Weights of a small transformer language model: width 256, no biases in attention or MLP.
Each number is 128 + 32 x the weight over its row's rms, rounded and kept within 0 to 255. Layers, rows and columns count from 0. Numbers have three digits each. The size before them is the row's rms in percent of the matrix's.

# down: layer 7 MLP down (transposed), 1024x256, rms 0.0708, rows 914-1013, columns 64-127
# up: layer 7 MLP up, 1024x256, rms 0.143, rows 915-1014, columns 64-127
down914 103:148111044148122112164150142095129139152115074136097063177189101149098123096111148165205132146125132126111111152129123135089112104149072151152152131115139113115144156187171101190090148138120154
up915 101:107061175123117124095167116080110160105110178170167122152144163153113173162162106112090178102177110135192138083100125077179078107178157078058090127114149129109108139135146153125124129086160090
down915 109:102102133097143106117170098153082148173124047177116131113166083116116138131159164135147113140116154114136147140132171137118069156115112129126112132119170217063087172082154135077152115075141158
up916 101:149123105114113187054128138122136110124080099099150181125181144117129115108099089171144118141145124135077135122142143132130173138097066167112097149084141087132131141152202078195179106211135159
down916 103:098074119099152093097135089076093139136158060161115095102172169134070139106144153119097151144142151109124109116148120112138102142131199185127102133108181146096139067107086137053090128114123144
up917 103:114121114145140086113124115180127123143080118115092201096094132082130117138137068138119139138103166129107076155156128116132109096136176095212100078084149109035151120086120134115116155137124094
down917 105:087164161114078138146106155118098163083094126165115105204151172160160111094134137122096092155089167084110178120119137116145113143175148139105074160185089104119125118094130094081165112100063128
up918 107:118136134135105116099063094152162111084079184154128144106116076151071104117062126076122133105127065129147187097067155135084066126124089119142132132172163108143140130129159031170146178117160110
down918 104:224151149145163129090136144104138134083144156142157091172197118158172174128214152128164141117094137115143099091175180118091101174102108132089092134162117161107125142079099105145112176156125157
up919 101:108141179156077103139127140125141101165114134154092142121120137179097119150074120174061100100078151134085178145150146135098079123103183099120094177199106162108145111121122121094148162118163123
down919 097:093133155093097129088112151133113147169089185103128111117106118140092084134158145106120152131138106069087157102137092139164080117084088142156188095104124119180064189066137130139079139131139105
up920 104:117038145148124109129143068148109223149110091143162141132125101100091131187141164206117118124146158124130126141125141131051131161117165081075108115114041114097122119127133094125130162124110127
down920 104:118123179125069113090093081155110097107224113202102155111127200146098108077093140146133118153161158147140215119123128121096144137175141160158135094141152128150133050182166135105095122105103075
up921 095:168102088172115124090099118105140133100153129141086150093099076115165115102104145145124136155210067131145090136121091164147151123103134135145158115195118133162096070082127138110118133123166128
down921 100:078114082089137104088137072105154165124131096079121127127145151112150112120147150161133111115081089142138115172143132129139158075109136133104132177158177137186129100167127127173128137127130128
up922 076:152046174158052120106154106106218093149105092132181093136112133117162141214128114123145070081130095177144130076139110086088128183124123104159157096085152112147123113102140122104148146183097110
down922 079:205190174111071117143103122102131136099138154101169082132156109164142143144112141167091122087142133108132148086070127120107148105129132121117151131153119145255131117143136116153158127142143120
up923 103:138140136102144133152141122104070158102095115126099135191129083121136150087145167128137134149189132134151086063148156149104173136128125180172086134144068133160183101133128126086180156065152196
down923 101:063154162076097092091128175128069131201092134168116102145095115136101116144168142088129134122113106157035128210084100074143130154079075108080196128154075100093127137140134083159097144111116082
up924 104:191090101105119111100138137127061143136047136084152057130134093094119145087167135145097176137134140110055176155105096116090089145131167088139101153088213152160129096125133116091113163126150113
down924 103:178132127094094095119173139071139106081104119099120149182102146117123096081124100118151202075047128093178179155149119115060124117146105155118142179085114151133082107154178169128127098210180201
up925 097:120119153133120126125110139133165166131132115154190080094118160119076164113120119146113140168164153140133124138098067119168151168102100124127121123135127153095143132174191130095096146098095134
down925 104:089097145111130113162116116120075170178105130099066073123162175113074131101097105137126075131136104114149135151102150145157105094124138080110171064071095150135153186114136124150140125103140160
up926 105:164172115139112091113152142117098147089145078101090162104118170158092120144159172148127138178115129102090138099110106143112124124104169164101154166225114111144102124090188176221136143173166108
down926 098:121205102127139147141088137104149111121109109137085137141121117152162124121151176091107106129163127128100177109178113107117128184182133146060187212139158104099147181106154121179108155145120123
up927 106:123173111103122153145128139143089083160136137147116138109134139064129087091085078146184155219107145207089115154129138134135146097164170143137129119112145151110128141127149096109148128153128127
down927 105:138071080080134155100142090133085146103126126190072118113118084153117134142091116133110141151142137155155141100117103172161111185089139126114120180160106153177093150168135122093138092165119112
up928 104:186122045163110125185166127156144146078146140172126116097130176173131170098118161082169112156159118178115135082082158096144180138060140108112102094116134124090065133153126161205183113139090127
down928 102:121147144140139081128142124098120104139129112153108173091088119130142159160143151123120086172145134099151222156215143117140123089151093100139106121066063125136169086137119150107094077160131132
up929 098:119119142111163147052136146153105097141136109135134167101124126145088129148084089171123149104127099173146141143121135177097163173102134122142087088127154183158121153108120065132125102185115130
down929 095:153115135139107112070142156072133136142105128126089152164071146118114170112100163091125125147123130089170175097073085057101099112096150135091102061109091178112112138111137138074089118182091105
up930 091:133133121145133110138080070193196104196087143129107155119134137197197080107097141147132127130173127133112153166091115006048137160177124089165154194103100228105144140158141121155158126105125111
down930 091:138102169121171166244076110123098156110126139160171125182104120118129131122114088131128037143126167142115104171119121141156121163156135153149106130084094159154127126121136138131140129079107054
up931 098:141130109129127138112143173147140123150170138096107103106107166148124175123084149121163148111107094098157081157106139157177117129093159030160146125097153185148118153121182117163106069088132182
down931 090:141093114097164161087152110163161129117129158147180129123047032167118142052143146115207095075130145136138120141094133112153111107177128130096124114148099099139168066101055090156099179147169072
up932 114:195098080121176144124073156128120139109128140131112117125105177106122153122085145088123117121105119098089129143135154162144154124129102118122055111131137138010111139167096135129120074134191130
down932 108:119160151091122180118145193128119070101193114102142102154094145126102075120121206146137130120144174133094116144138105177183161154123130184069157141108150159171103132107190112119077089046092154
up933 107:149139108130126147110076098149110150103129097085117063129177105138116203132112069141168139186121147165132154084122152166103116154116074101136126093130171138179105108135113116111092095121112125
down933 110:088109172138111193147101144141150150102068134093079112110122140106106136112109174128126109097054084116156131199082140077057134117161122123111139134159077138109160173129188121155117131148115095
up934 090:148114099150093155144108129118094051128171157102129117085155136103154075106143154111133155125096149136143166094116088095099104110155104112127175157132158147143089055187116126153134191111164128
down934 088:159167136120139103077157132109098101180163153124140189179094120125158100097098119155185134156106143112123128081080080090164131132098144106139098170084097104255170125140159143090202151126089110
up935 093:183138167166136157121119116180096102190072162160159147132146113099098152143055149152136150130142152167101134111109194139151141110173088205132099110112125086090146126078141136187139109112123148
down935 094:139136121129155173108126060127132051120083107148134104067217146184101130067065124164172124098182131108090106117099132140139150151235138121141113121142128122074136127132077188151142179161098102
up936 106:156132127146157130122140112177205108121097098084136105122125108128155120099143151097132100119140111149155142141124127156091089142131110155117148133071181126177163125139150143124144106105118127
down936 099:102135136088130102105141101165147103135113127114126177073145111091164143203188159111135056094139111173121143181078136136151185154176081135137151123134114100181110105155108163101143171086106127
up937 106:122064076096138104095117129132130124201116108154072144093182080106226189082093129109142112121174049151064060119137126171159076162153136129177099148115133177161119126124161076117154137150147109
down937 100:093132087151120127120110161104140163093161156161078152128129154145067122122117120159084132134150175122179098153108093091132185140141070122086127155102073109098145164139148062187153130103157104
up938 104:172180170112122190125141115066142171111116130158145137117116105164153188116098157166143135088105159045082130144124095128063165140151138152104089107120105092117121128127181092135110098123114139
down938 100:109120110101088155129092145153071123128140134149129153158128163097134091182122057098113177115113160103084098099133075140174142120149114119097183121149147166096125139130105123140083150110130120
up939 096:104146156160131164139091116173128116136135121178151158088058167175023126081131142136117155133116159153159111163158111132140108178063159127139134178147127139097112166145069135139031165083098166
down939 096:134117105150165163078100082117158169138115145116160107150140104077116125157137147126112063163147111123157134168126098160117108128097051098044145124160126119154180166106181158190127151076176139
up940 100:120121132132174167138107100092133137161123133167088110071115180182193096099072135164126139140081139122137130152129122136151119106130123153136103153119146194179113105068129101132154141135159098
down940 099:130132092134076124173091175149143137125118107121054094128095167143108188181154132088118072090163166152064102073149148135156139165166115083175108133114114136110151094168144152073093139137134075
up941 089:126125141125089138142135137171196200123100086081141182182128198161144134140147139109125089121097151145142138067113130102080151142119141121119116159149139140152145081128203121108178126201179178
down941 088:184099120125148124167172128136090167083163128101046171124124138091095097161146071168132119155111124148204106126129123135144141142089107136097170132090127202185169128154133088118062184122111173
up942 105:117146187098148123076168086141086146117135113159124109160139088169080150060126144138130133152154095093095133115156156128096135140127157142118123159069098072121136074155138149115143036117135122
down942 102:093146096197163148141151167135118138145100154131119125105131151077082145170160100135136163101143043099160115103162177156167146069115089141111136118132113070100151130148162148133102114127085107
up943 100:146091109077102140136140132118107109086117165138148142131094109139071138150167110125122128185093180117172149155145073133094163128097130080171163177169127112171118129168091165137109123092059118
down943 094:100154164153158187142124128119109104106136110124144173147138194172144136129107111131126167076133110101100139091134104132125136119117196120208112081092125176202143129085116172119195093126149125
up944 090:134121157095150115128145099126150143117132147139129152139141067093127138138137118086138098175168169090148137122139078099165161175110072151088223164142106207133132144125121098119160073128099144
down944 078:117150148197161168148130158057182090127174127097141141152196105083165147155097142134107100063093156116094124172104173147124125085109118128079053161170102128136185124092163104136149180111067138
up945 094:134121117152135103083128109117152207145116123113121122115120094166093152078127177101104117134082126099052108137113184155130153125137092106159093118147115157145142109070149140157113096152204086
down945 101:139144142152083170179157160106069156128142139214135132142147165099112110106115075131142112068109090173142138159087132156157106115116091059125176161117134166115122141180139149099114096152144145
up946 096:125138080156168154125138084125100124108068132148139156109174106123086102131145124129151090094099165148150142094100131126146137138133065119129151136135144107137156145130142140145134113125109115
down946 102:119120127120115107152118140106112147139126105167132175135085137139084087124138130095163140117113067153104162109114083115107125103162157182105134146158124200154084186176125173101156110161143137
up947 104:108151152090132123119135185097135094146138114103103137130150125091195174142157094127104138112149163089100106005171153210148145152107086102113122125113127113193120124138185139107125210081099177
down947 102:122131086128163180155098124140110167125110130176094149138142098139159185095161121140105161196132129177155156097149086057107101083124099163139110101107177178113110161103141140077141096136102147
up948 104:100144122102144102066142110133139070117095125098153154107159110131119135156145141187168150150119109160163164115143157158067139116150109125127107122172124200115118133123133160126142097159097158
down948 104:152164109067086127147134125006128134134116098192144076101140125097069092134167064183165114139111124129141078132109136190101129146104151124143125077149112143153097113129056175166124165147173100
up949 098:059137093112125122168131047167157121215126116126115131118136160118137138150170142154135129161129139133139089117116098061157143178088147130136097112132103103138138106167170144120133076134109112
down949 099:094182125142121133178122140149055157176157168109118143118163062109117115068153109156138094140101092093099157166115126174141129137128119086133144084086125159145143138148053118118142101096169135
up950 101:105069110135110148142100098140096126161116113116114125118095094106132126073106119104147150090114128120137176135191122116107124140070135108147070139199154049098108118137141148125153109146104121
down950 105:118122087163133123146126144112162099190092242120063138147115154091126117157118113134108172162130106173183122118146086121096161136167155156128169186147144130096112069142090160131048135141073129
up951 102:052130086061098149157135119113121154076146159142149141158111126098173080124113112123142113104146121154134022143113145084166151057115126085128154102135133098145150184140112102096128138187110140
down951 108:115140139123087126050086207181137147170158116134121154114112061119124094115148126133121137154203119174110184191131113129086153058111164087144127144106093111153113163159086108118082145114148147
up952 100:117149104097152121124125083113088111132084149148146156154125148168192125126138071072150092122166119143058132146105146112181122136199095135152072118141112133165078091102145082131132119095043178
down952 101:132136089099157147085165097138134201143176183126148114103132174107187183108133147089134108129150119085142126085131056134155130142167092146131078125099101116145186086149142146120108084061173127
up953 095:141164117167146113057108145099157137159111187139027142115147062091206147122150078126055099150140165085103112081157100174141179109124141124150160139089170155154131087127178144135155194110108152
down953 099:120115140067169132150133103102103190139156082151069128094109102106069115056130161069107098115138137142198156130149178107160129136147129146106076146119152048115127119119132106146091108142121137
up954 096:103116151161122100135167055193102143135067157105087131182145077154092093118071125156140076100132110115190163205181106147186098148141092155140134189079170104034076139114133176074101158176105142
down954 094:104106040147114109102123162135135169109167129177077129157114071099147146087120106082042144144173133158091137139162145124112145161133115138143145096126189112093155133114119106129208127108161149
up955 085:163116072169107112174136084092110157140120137051155100119120167101169157072124163139090080102102127123126148156092222118179124147120105127126093189102083215160117086084132121146155185096117153
down955 088:251117156124115151098143151121133152123144176157088117139201132137107128127136128120164188150161098083124178118086111173171154131085155144129117054121164093039173225139126130147135102079162171
up956 102:121103116108068172072099111124172154180091166128112181165147104148082124074195135159145090142126109107153098115127135086116154106139111183086129089075126085110107120135073157128127078252134134
down956 101:140136129116168158140138163111131132155083141151060130132092100102131160131094145112070123181128114159096141119138159109101149120073117159130160134167150103103155116168100116143081113176152181
up957 102:147116157167105132160117170074097184168086113146156094124107091172152097098192158172103104127066246130123135116147138054077145145128082139123132116087114087158115202159112054106147129083096141
down957 102:146104129151090120129154122106175123128141142163115085170158107098101129103140143099140174088100149144108089033140112178139085197201141106163133121168169159107076149152130109100106156095109099
up958 105:113120168082212131173121130131072078140052113140107152139143153071094142127111184152199119107119121121179172069129097100101146131088166153105109138100125134132189148153130097160145180091075138
down958 108:187129104135131147127081113159155113105062165149110152170137152149129127153155109108117132124171097186111110119132128125148095139046123138095125173127122108091133102154179101090079110149125092
up959 099:135139136164128079120100168128100166154148139091164142104176166114120130135145157142144147147084129120136159131136198130161089080136087179102090094148085119128103124131051096075125101118145127
down959 102:149178115152144085152101096074190113160149113158121072136151152170117140123159229099151164111180122179155141115131135142111104127123155148114136137198162102086134131116146141176084111144131094
up960 094:106093108093142154108169137130121102133129074129115097151049132117093104132199098128147091143112144073173143147125123143077086155086103183153153131155145112134066096119123153147147178154151091
down960 096:125087109143133161156120151080160167129135095114098152197139096182183154087078157112118160181115134154121112155090109147128155092172125125099183087108163118142108129112180116125139106104147118
up961 105:169156143108118144148140082140152162096176141106147142112120099125094155106105153177154114145089180085159138104101116135125152079128103129118133109090124161128125121101098138198079121083108097
down961 099:150135142183131102118148144103132133123111166082171142139139115107165094132143124104056114115099132108137140125110195176144140159179178146102149114117119094169131079095143178096099058132134193
up962 070:104041107108116146142106125097150135233118131152090130120108139157190170140118139170178170126095112165078167069130080123153112150140163136115130111239177078125129099147139089110088131130087098
down962 069:204089100160102075085155142094118112133111145110153152071140146137085093145111103169168129127137108124132147154098125141103126092093101084101125145059101161233136150142122119151133138144152211
up963 095:113105139108120116024108115118107143105132173147144119034138111086098060119096127144124149133125095126109175126156152069124101165094166112098169169153143146148122126129137139119123134143094147
down963 096:140161132093145091115149090134119125081141124110162120255096169149077201136123147099101112061149122130134138141132134110173109087105179176140112155137131162111074180141123093115120099122093151
up964 098:095125088106112140058141105109080122152071161133157132128132097061169128131125120090158068148176169064149135111114166184156137129052141128160138112160159184140145126106096123095120127133152110
down964 097:095124146128084101187120115131101160123099097134162123122103128158185174153145184152106138104180109097134115056140150153102136122110122121176177141116151096197192103131125167087166135162172141
up965 106:098138131071087132146070142141178084123129085189123000134185144115096089114151107158110157218126158137112089192152150136099128037116129121195155120133123082062144137152089144162157158091171104
down965 100:192097132090156133152027035136146135111131132113076144123131049145106110184109129149154152132044137144154154115136104093161170137110108089128119134124074135069135108061142132108109150112099089
up966 102:148123147143126075129152108094154132130129127133116188113122116136127129132106095117110129118113081123147107141123121109075158106181117126155109087167111100138124131079168094162115166100085129
down966 097:083131117122140168090171187087123127128114128139151143166164120089127087064193081145136115134147126148134137133139163105112135154054121180178195109132144180152108116047165148090168153072122125
up967 103:129143145111100155133133183124082149093084101137105135073152084123082126154112175115136175149174148113177099124140066052106088179093108139124093169084103133149090079190126146189112063101152124
down967 099:141138108139129099148146102104110123182171077101139164069082077086160098171118092170123140112103114164180134098180104100099125185108152085156138139127091105205136134160127123151158121123097162
up968 109:124086138151173154118130111137138082119135118149074137125153120128132118084102098098134120120121142126097098092088120139146151083180116134171119176124160107151049102134044110174189107171164117
down968 103:113188140076064112110128073161128086120190098135170119135167152112164115071124117160145174140061141073115085116125078170150140098137106064159149181173086090203128209133167126074094161126163188
up969 106:157129173134129135115070135109177076127137169213090131139156091094163177130111148094100122146092128158127158128120154125126157103172114098058125129075118168132158133140131123135161135107094183
down969 110:137146103139120185087145097138060102132155102183108113101143160169107106058088160186164133168055139090171067115073110147137075151113138133135151158148133101166097115140115150103160094177152115
up970 091:157145121114099108128092120143088061190076112061097126167107135124138095142151153114117116119174133133110078181117070147153131088119115111136184128126089147183120136120127139180174098150122091
down970 094:114065095071145142106134180128046192123086120166096120116112162112134125116118140121125121109118131115167089118165147137123115127138064147109169167108126122146192106140185095123118104131164093
up971 101:121169130135115154116077181100075093138083160101100143135114059128118168171086149127158099133089133156144174091147150114105124103130098109065091147159159134162148112132141137158058150162106102
down971 100:124153071191070110099106157081078096132143100143133101143098105098174141162151142080145110116158147111107117154083184124164116124140108127168157063115093139137141094141091141088146122133188060
up972 102:153127082181072189086165139175115149107051133065156117141166122125134111166182078115130154144158138113114119132154143137093080066129111124177106122111146117116155139064093059103159115137113133
down972 101:127158093108150127161126126138131143124160170115104124107174134138169183115090117109093119174153141119177076153109045101109146179160127100132155113146175124125096166157133092155101187134110086
up973 101:150114146108121123110041131126095126142162107122133120052107116131137122150180099159094210146142099121138142156175116135120104127105105124088148134201192117088100120147133077097149167092114100
down973 102:095142147092144158119134174086155129194115158134112172125131145121108114085135200160154102106125112117173088155135083090119158174128168135117179110082173117149121116113093138154133116111092147
up974 113:141137137072086146047139151102139122142186197083104104104097113130097147084156152122141127128151113113157091150100159149136124106068131125127120111111129082112145088140136101133118097070094169
down974 116:132150025100180112150110147058123114115168056140129090137102155067191127174137097095114158059104143152099162114128142164113130114096107142070130170158098087118133055183132079115125085127160153
up975 096:109078168144174107124119095162078132168151074059144179119158146154087087129215151113108117125098062087152087084090178143108191165141155133181175144096114119111161148150093069117095102077162101
down975 091:148087139148131074119114091142106149135130089149123126155145098101126124194145106054121139171092157118052109159132127164146162185157153145120113135108121152165123120052105113113166188107148076
up976 097:094123128162130096163167184113085164148099077127123088135075142168163117102154137183120133125172121107140145082149147139119154130158092078154173125147179079152140158152102155154167125164106185
down976 092:097130087087119093133155155082098173107118154116065164139181141123127090117157135146158071144141196129115152161132124100097179183123124121136101148158097150177115122120092079086071142088091101
up977 088:156142114131116092159148076130137123133195098144113131144096102157099153124108126173113154138081167101090119149175177123147111127121128085118131090102123186092129141170134125104120147126035140
down977 096:159151072154132151086109216147115119088114151186168190147093112117140112148144147085101112138150101085090152107164127108137088087153086126094116106171099154136142134122161136137106140170166146
up978 101:156143113126134067145152144100131111085138160117157135097044148107098105124162087094109061109139103111155086189148139149116086156148090114132160181168123094128109110148132096153060200172189148
down978 100:083109078090144077109131153134107161157141107105126171133121115122169126092136119178079176133065149134153146130160098104173100099173089153096155119118171127073183175094139124129131104112142132
up979 112:005116142159100071074144142209120117139120117119158053132159068081101114134128121094099167109160069159163128120150098148153084145141117142108068097135110172110162136188085136179142115156150113
down979 112:100130080170091066155131143123066115137111161149090107099174085113200092055127120162081135079157164125168089154197076165170135095143098146091066157138154104077147172112128130166143118213104123
up980 095:126121108136130110162126086160201132097139105128127096187125123136225105116135153092116157110120088130172124105098066167102191161168106159169154145146142147161157142117201110184156080139113140
down980 095:123136149104113096105089191084178134129169203082083106093125140139100165105120119114107105090125145097123070128084120120082115197162116095179108096133088119117153062149137085172128170155168121
up981 106:046108096141115152125056150086105121119114086150077138092091137161120130110109131063153141156126083137072114165134137178166098149091125130124152132086046146153135152084139157131132181117143151
down981 094:165106179165129171230084111161109169112100115104109154149095134142185107128116126123085112155145116144087100100128162141149138143137192166120115107107098146130103097120186107144149085086143166
up982 094:146073131144080121149092150091167118141144115095093129092140119168104128138095095155117075094129102148109180185076083069120142104137143112153090131094132170161155129128084100140126086096159127
down982 095:164092103133183158170055154130095130145145152138142080146101136125083110139157118169072161072096219223163163131102112119108169108117080158118067138105191129166157163083139096100143096126125125
up983 104:114093123127149146132159128161162116152123145131084144109145157150225112093167107072133149157126118182140166117162120100149185152082138168186048102176044137114141135162101083164099095131124103
down983 096:096102130111111123141179119143123127148103153114056166177190102125116124116077072201061143146113181157151141126145148089076130128117073146154063137130147128116135123169100111097103142088100160
up984 092:090103144135160078136104159168141106111048117115111089218101141143172123169094103152188135095166139126166116130154140130090084123110071106144117147127146118132137084096207110151110157097172108
down984 092:132168132117168203137136153105092171164155156142083108202142113223139122142193146159135100130119138100126081186082130144130144076119161122076120146132109111182122085115131147106194106136107143
up985 097:138138138125135123155131146140123102150121116188152119127122155091148163074095105100143123196194181125134115087071129035161097207125123135108147111134134132133118085076087111169166098061132095
down985 102:135138074114123128095159127094088067144135088121123125132110116147141146119082100078152154101159106128151126131062116158147120124115133098146121114136129189129157172100132154127136116175085102
up986 099:148121121144142099164147143160080126124096099158105152148147130211181157142111132129140109144125120144064166125124073174158088129126095100114133123147186138153109183146080137140131128124155132
down986 095:125153173092133106176102156153153095169112125159126091089065109142155111153161140122176100136090155160111131141121123148137084151151121140140105119134137109145160141123127135098077100138138117
up987 101:128128128119185096051105150113106132090111118071140124100050114107121166119104136119090125129102161139097140080109055121132137153144154155143158092159112106122116117100155101089134117185136106
down987 104:141098107152106124095070133124098126104129171092107136141190088137216151138179160112160084156152128207207125118165119103142173120113074120115085117126176099169173128104108098080135072131066159
up988 109:093089121144078122148061098114145159149161163130143121098137137127095105156137153110158129122116085129152127123185177143102088065128182095134134187125137086176105140147142099134080171052118125
down988 108:169184138165120088137137189189138131159078097131114105152136162118072119153133125062133120120098090134161096125074124096109099141171125057161158184160134099087130153180154156169127139152144108
up989 094:129158144092151118159135126167046140120110210089135094082078100128134143137135063167136129166100133125086133096147158134130181152135133084147127095156148113142100115126112121123115049083095094
down989 100:122140141077181153136147067138148065167167089157134143152069121128148136102103139163117111106118110115162110132149069122094182133131146125091127091086146125173171092129154113103095090077136150
up990 105:118070116188141181147130178148132094144114135102132063121119110193107167130173170102096147166083107118124102136182161119084123170099105080089121113163148115135129093103173065229147106136133103
down990 104:074189137165121162104111119159183134125099170123120078171125102202099173110106082111165204125124144115110172105089178146077082099081110175183143196133100121142143166135062183092140120139094137
up991 113:142124085106157087092140157104153092146141137159096118125131096086180093106126108185202101120178147115139180180158119135160108176158098117130128134142140109130067111107119108143105144137088158
down991 119:149202106142156064131132108170154069161114077125150158097158143097157108171202161064137052175096166111106151179103100175105147183106145179139136192119133141139149091147103097128065128133123172
up992 096:135144137136145146139118105149088047195119135171141160139122111141120161107164107083089095129118123116139191129207163148113129092147135118198147146135157160101096144097141145161113103142152135
down992 099:137094100148131173180129113119138145044145138137164095116117094157100189125119135134104162105149142096134121111135112079120094056096144110125132205147173129127199148119190143062103124138147117
up993 104:128149159138117166111100127070149160120158166106074102156129115187157082160132110119065096142150117079133137103136117138127178148126161100133153086112098204090132137097118158076125132125137176
down993 111:152109131136126094156147147177176192121111087181073145130166159176113127111154105145106119182181155112106145133151129065105179124099122102094099136156152122158096137134121153093164105190178137
up994 111:154098113110155108145125079071167175136042080157107157081182140166153113141174165144188095136125120136058093086135152075140125113106107102119134135072168117077100182130118158108039108117095074
down994 108:141123102129146157115136116106140164117159154133171091129111137145106143158105133115078142130102168161126151120168130163104148142145133092115057170115130120145134180153077082122184146131068143
up995 102:133124089070133125113143147111181100127147104095102153137123128170126149095157065143202096182100135148174137105165132130141129094144089075071108117158096132149100105138164114126103159161107106
down995 099:128193136131094130098090092149151078116104170151131054148099140122134183136098164129134178174143105129116125162094113100043162140144205147218112114162094095195120134175102093124150111101133128
up996 099:122089137107081157139092114121146096109137075090109133139084146111120114152129094137169124179146149109120136094149134124129104128108087066177134131122117116057112110131147189130146101111137114
down996 107:137096091150108129149141135128096057128141140075166102156118175123169106095132133158173169110130107157091037121162067098122109081089057116103201168131145137148158098131109121119098081103103116
up997 098:123163082150102123111103123158118069152152132117101172121146056112167078167156148084109153094109082124106138119127104146091083075148150124155106171181133072182136113082182125157114076133152167
down997 095:201129098127114111122078081078089162124147191064116162130168132103211063121127107167151102121149102119125123117135123110156151056119116145106080136109164088188129143135179135150110136119161133
up998 103:110071141094126137126161186132117170091108130138163153148039098154132100168144109154150093098053120069062153111098066165132114131156124161162105146126174129120081141165104070200131142150146121
down998 107:052107135114146138062083166164167157123122168073199159143152139100129113086139134174109073144145122096063136134150135060126150125169146130124101116087105156115139139131147190165149165105175146
up999 097:144138105185131159084121142153088162139118072127175216142092147189094129177071109129062140090129142143121081133076120119097117150101111142126142096121120155103103179096163117073130126129094111
down999 098:117139102096112136158143114122091128105130140178171159093130149138119133136120084134116156137084152099148037190110135137083095141111164109082149106094167143163162120147078156132094132123161097
up1000 098:117138124183159057102177148113151099151037112153141144126125106079125158126189087117110135066141172177151088126137091096104137074107130125108127144188129135119153130165134120113162135099097133
down1000 101:118173140123118162138124173053144070113093074102105143173134088148188087178128139101160164114090107178133083149107127147176087136092123106120104097147176156125098109136167114121130130160118155
up1001 107:126155099136118128108139126112110150088090101089112106129172089142147155133104152096171200149163125140149137156182172158064188123073104155144154087082124137157160140130176132122128105100148122
down1001 107:162104155126115147177091125164100117067150126181139153132040113180098137146139125119107162112094139166064126135171172157133100124147107115089171179099139118135106082173079150107147048196150117
up1002 105:169047093108109107181146135070115090096090146166108128163074088121109111135147118084122088122116114082107148156105130043061086115075132157121140121145153139141104101222093163167084123111138143
down1002 104:121097075123151127077212095100134073062143148091177168150127154067064098118113122106150140122126093151141123187111085136101216141145123149191090110146152225107162115124128081101112159118142173
up1003 103:133103125146101106153127165125139181081166075156141141168124125156160138116133152213170119090164186136071158125146149134189097128158125095107052163126151099081037109133161118144141095113158136
down1003 108:084082119118150150162143059135129136182151141107121122082072109097104139122141182092113153103189066092102093057177112157159129161139103161153128127157167149145108111108154122118179114142162154
up1004 112:067150144155139117102133166068145109119106197105129126160093124139096096105131074120125125098124148148145149148081157106125173140085157094108124148166126123056036118171122119145151133112104093
down1004 111:127111079137127136145149123066134190139136102153137094158131110042113090076142158088142159106116091115163138124140092106101168125091134119098105096148125150104150128154158088055162097158112163
up1005 100:120105156102135105134191154114100115145164167131153160161098113118121115127148179165125118170137100130131088154112147104120099105126147092184119157075097103174084111160213091121108067215172155
down1005 093:122117146125063164136143146117148105153112170127127180186165115144110142134165102129080178105149095126163193097119122136093131172126129178153120090074148078090111161060193063134175203105123125
up1006 105:126096199138109106098171173122115187172145086125102162058153173189177174122093113080152135117158129110124126113065097165089080120128126111132118131138050100097115155166131116118088100127104122
down1006 102:164105140117146141103121113122136122135128102140146097110206128173177189127152151092174106135151147084174162190078135105165055117081140056175126081113127097090128093155140112142154148171170140
up1007 079:133152163095106126154172075082183159169164092131095116122066129141089068189108139156137149149096135133134104123166086103102157106086135094157175116174126110119125132166170091161111119149108124
down1007 076:154129103195160087080126127113075124106059141128155132055128079141163158103084054146166133142145123135068110143143183122147121125146071096088122136081125134255099099125112100157160122146162165
up1008 098:115073105086156111147117143161094128148127128088176118041134127206074168164100090161145129143132145157126039145071170145077098161131138126076162144087122092165131173171102137170165218140146169
down1008 095:155147121131109154111079090184184095148091077180129102176119147120113101076172145177082069107128131117172140133093131128128201114158067158165126117074128105177149097164142179092176082064131150
up1009 100:148121142085195124138169169133189146091137125169083148107149131137156133164135132118136127127131120100090166131140139131132113173097076119116087240157130101144111068172113139121125137139117160
down1009 101:112149173077134103143203209125115148122129095139123118118138133150115172131093098084107125118197139131132166146122131115136076128089119096154117124127096125137142146114055139104140179134141091
up1010 094:142118045132121101122145081125111175123115129141097141145128172121137151104174148138106151105141120064114133142152095122045143155150147192155100101117169177150166092068163085187141076117088113
down1010 098:133151101106200076131130100135167050111109188136177115169100120142127132157096083146188168132120130176076150147130113111187155116117166099170142109104135112231148092152120117137138194149158111
up1011 098:114119193151137148128139075064148130060163139140101101168170113185194141110158115080077076092136100132083168162113159124165124149124095113153106135096108100087156129116102083144152072150098164
down1011 110:104096163132145168074120156122126136143103109100150103072189103122166110123128154150087155083087149116129137124108097109134121105113096101151096132135130127121101148113113125126201116101082165
up1012 103:146073191123186131100121149176210137159147162094158130160127096099122139090085126050144107156113105141154167148119126141063098115093117137089159100104172122125095136191105114108156134127093171
down1012 105:126114112125087117147100143117159141132099130140170102127085166142096096111088071065066157124156098131109116227128089165109108129138070107148102110125101122176092149132155084117224084153163021
up1013 102:156145073177144120058159085134104130156060159099154099165169127114072125101169156167178087124102184142079150093119114140097134129146126150152141130169032196157117088056163110096113116096111223
down1013 107:113155129147105135031123116106114107114137137103139108222138171120068105172104161131135164138110169114133126094143116110130139159123157153097143177064196147147156118085083094131140138149155180
up1014 100:089155117108153116116166094115109187131141090094095154057155096174148153068092040120118180149092118122121157132163146059051113177081133114137084131122118109106150137079114156113151146146110058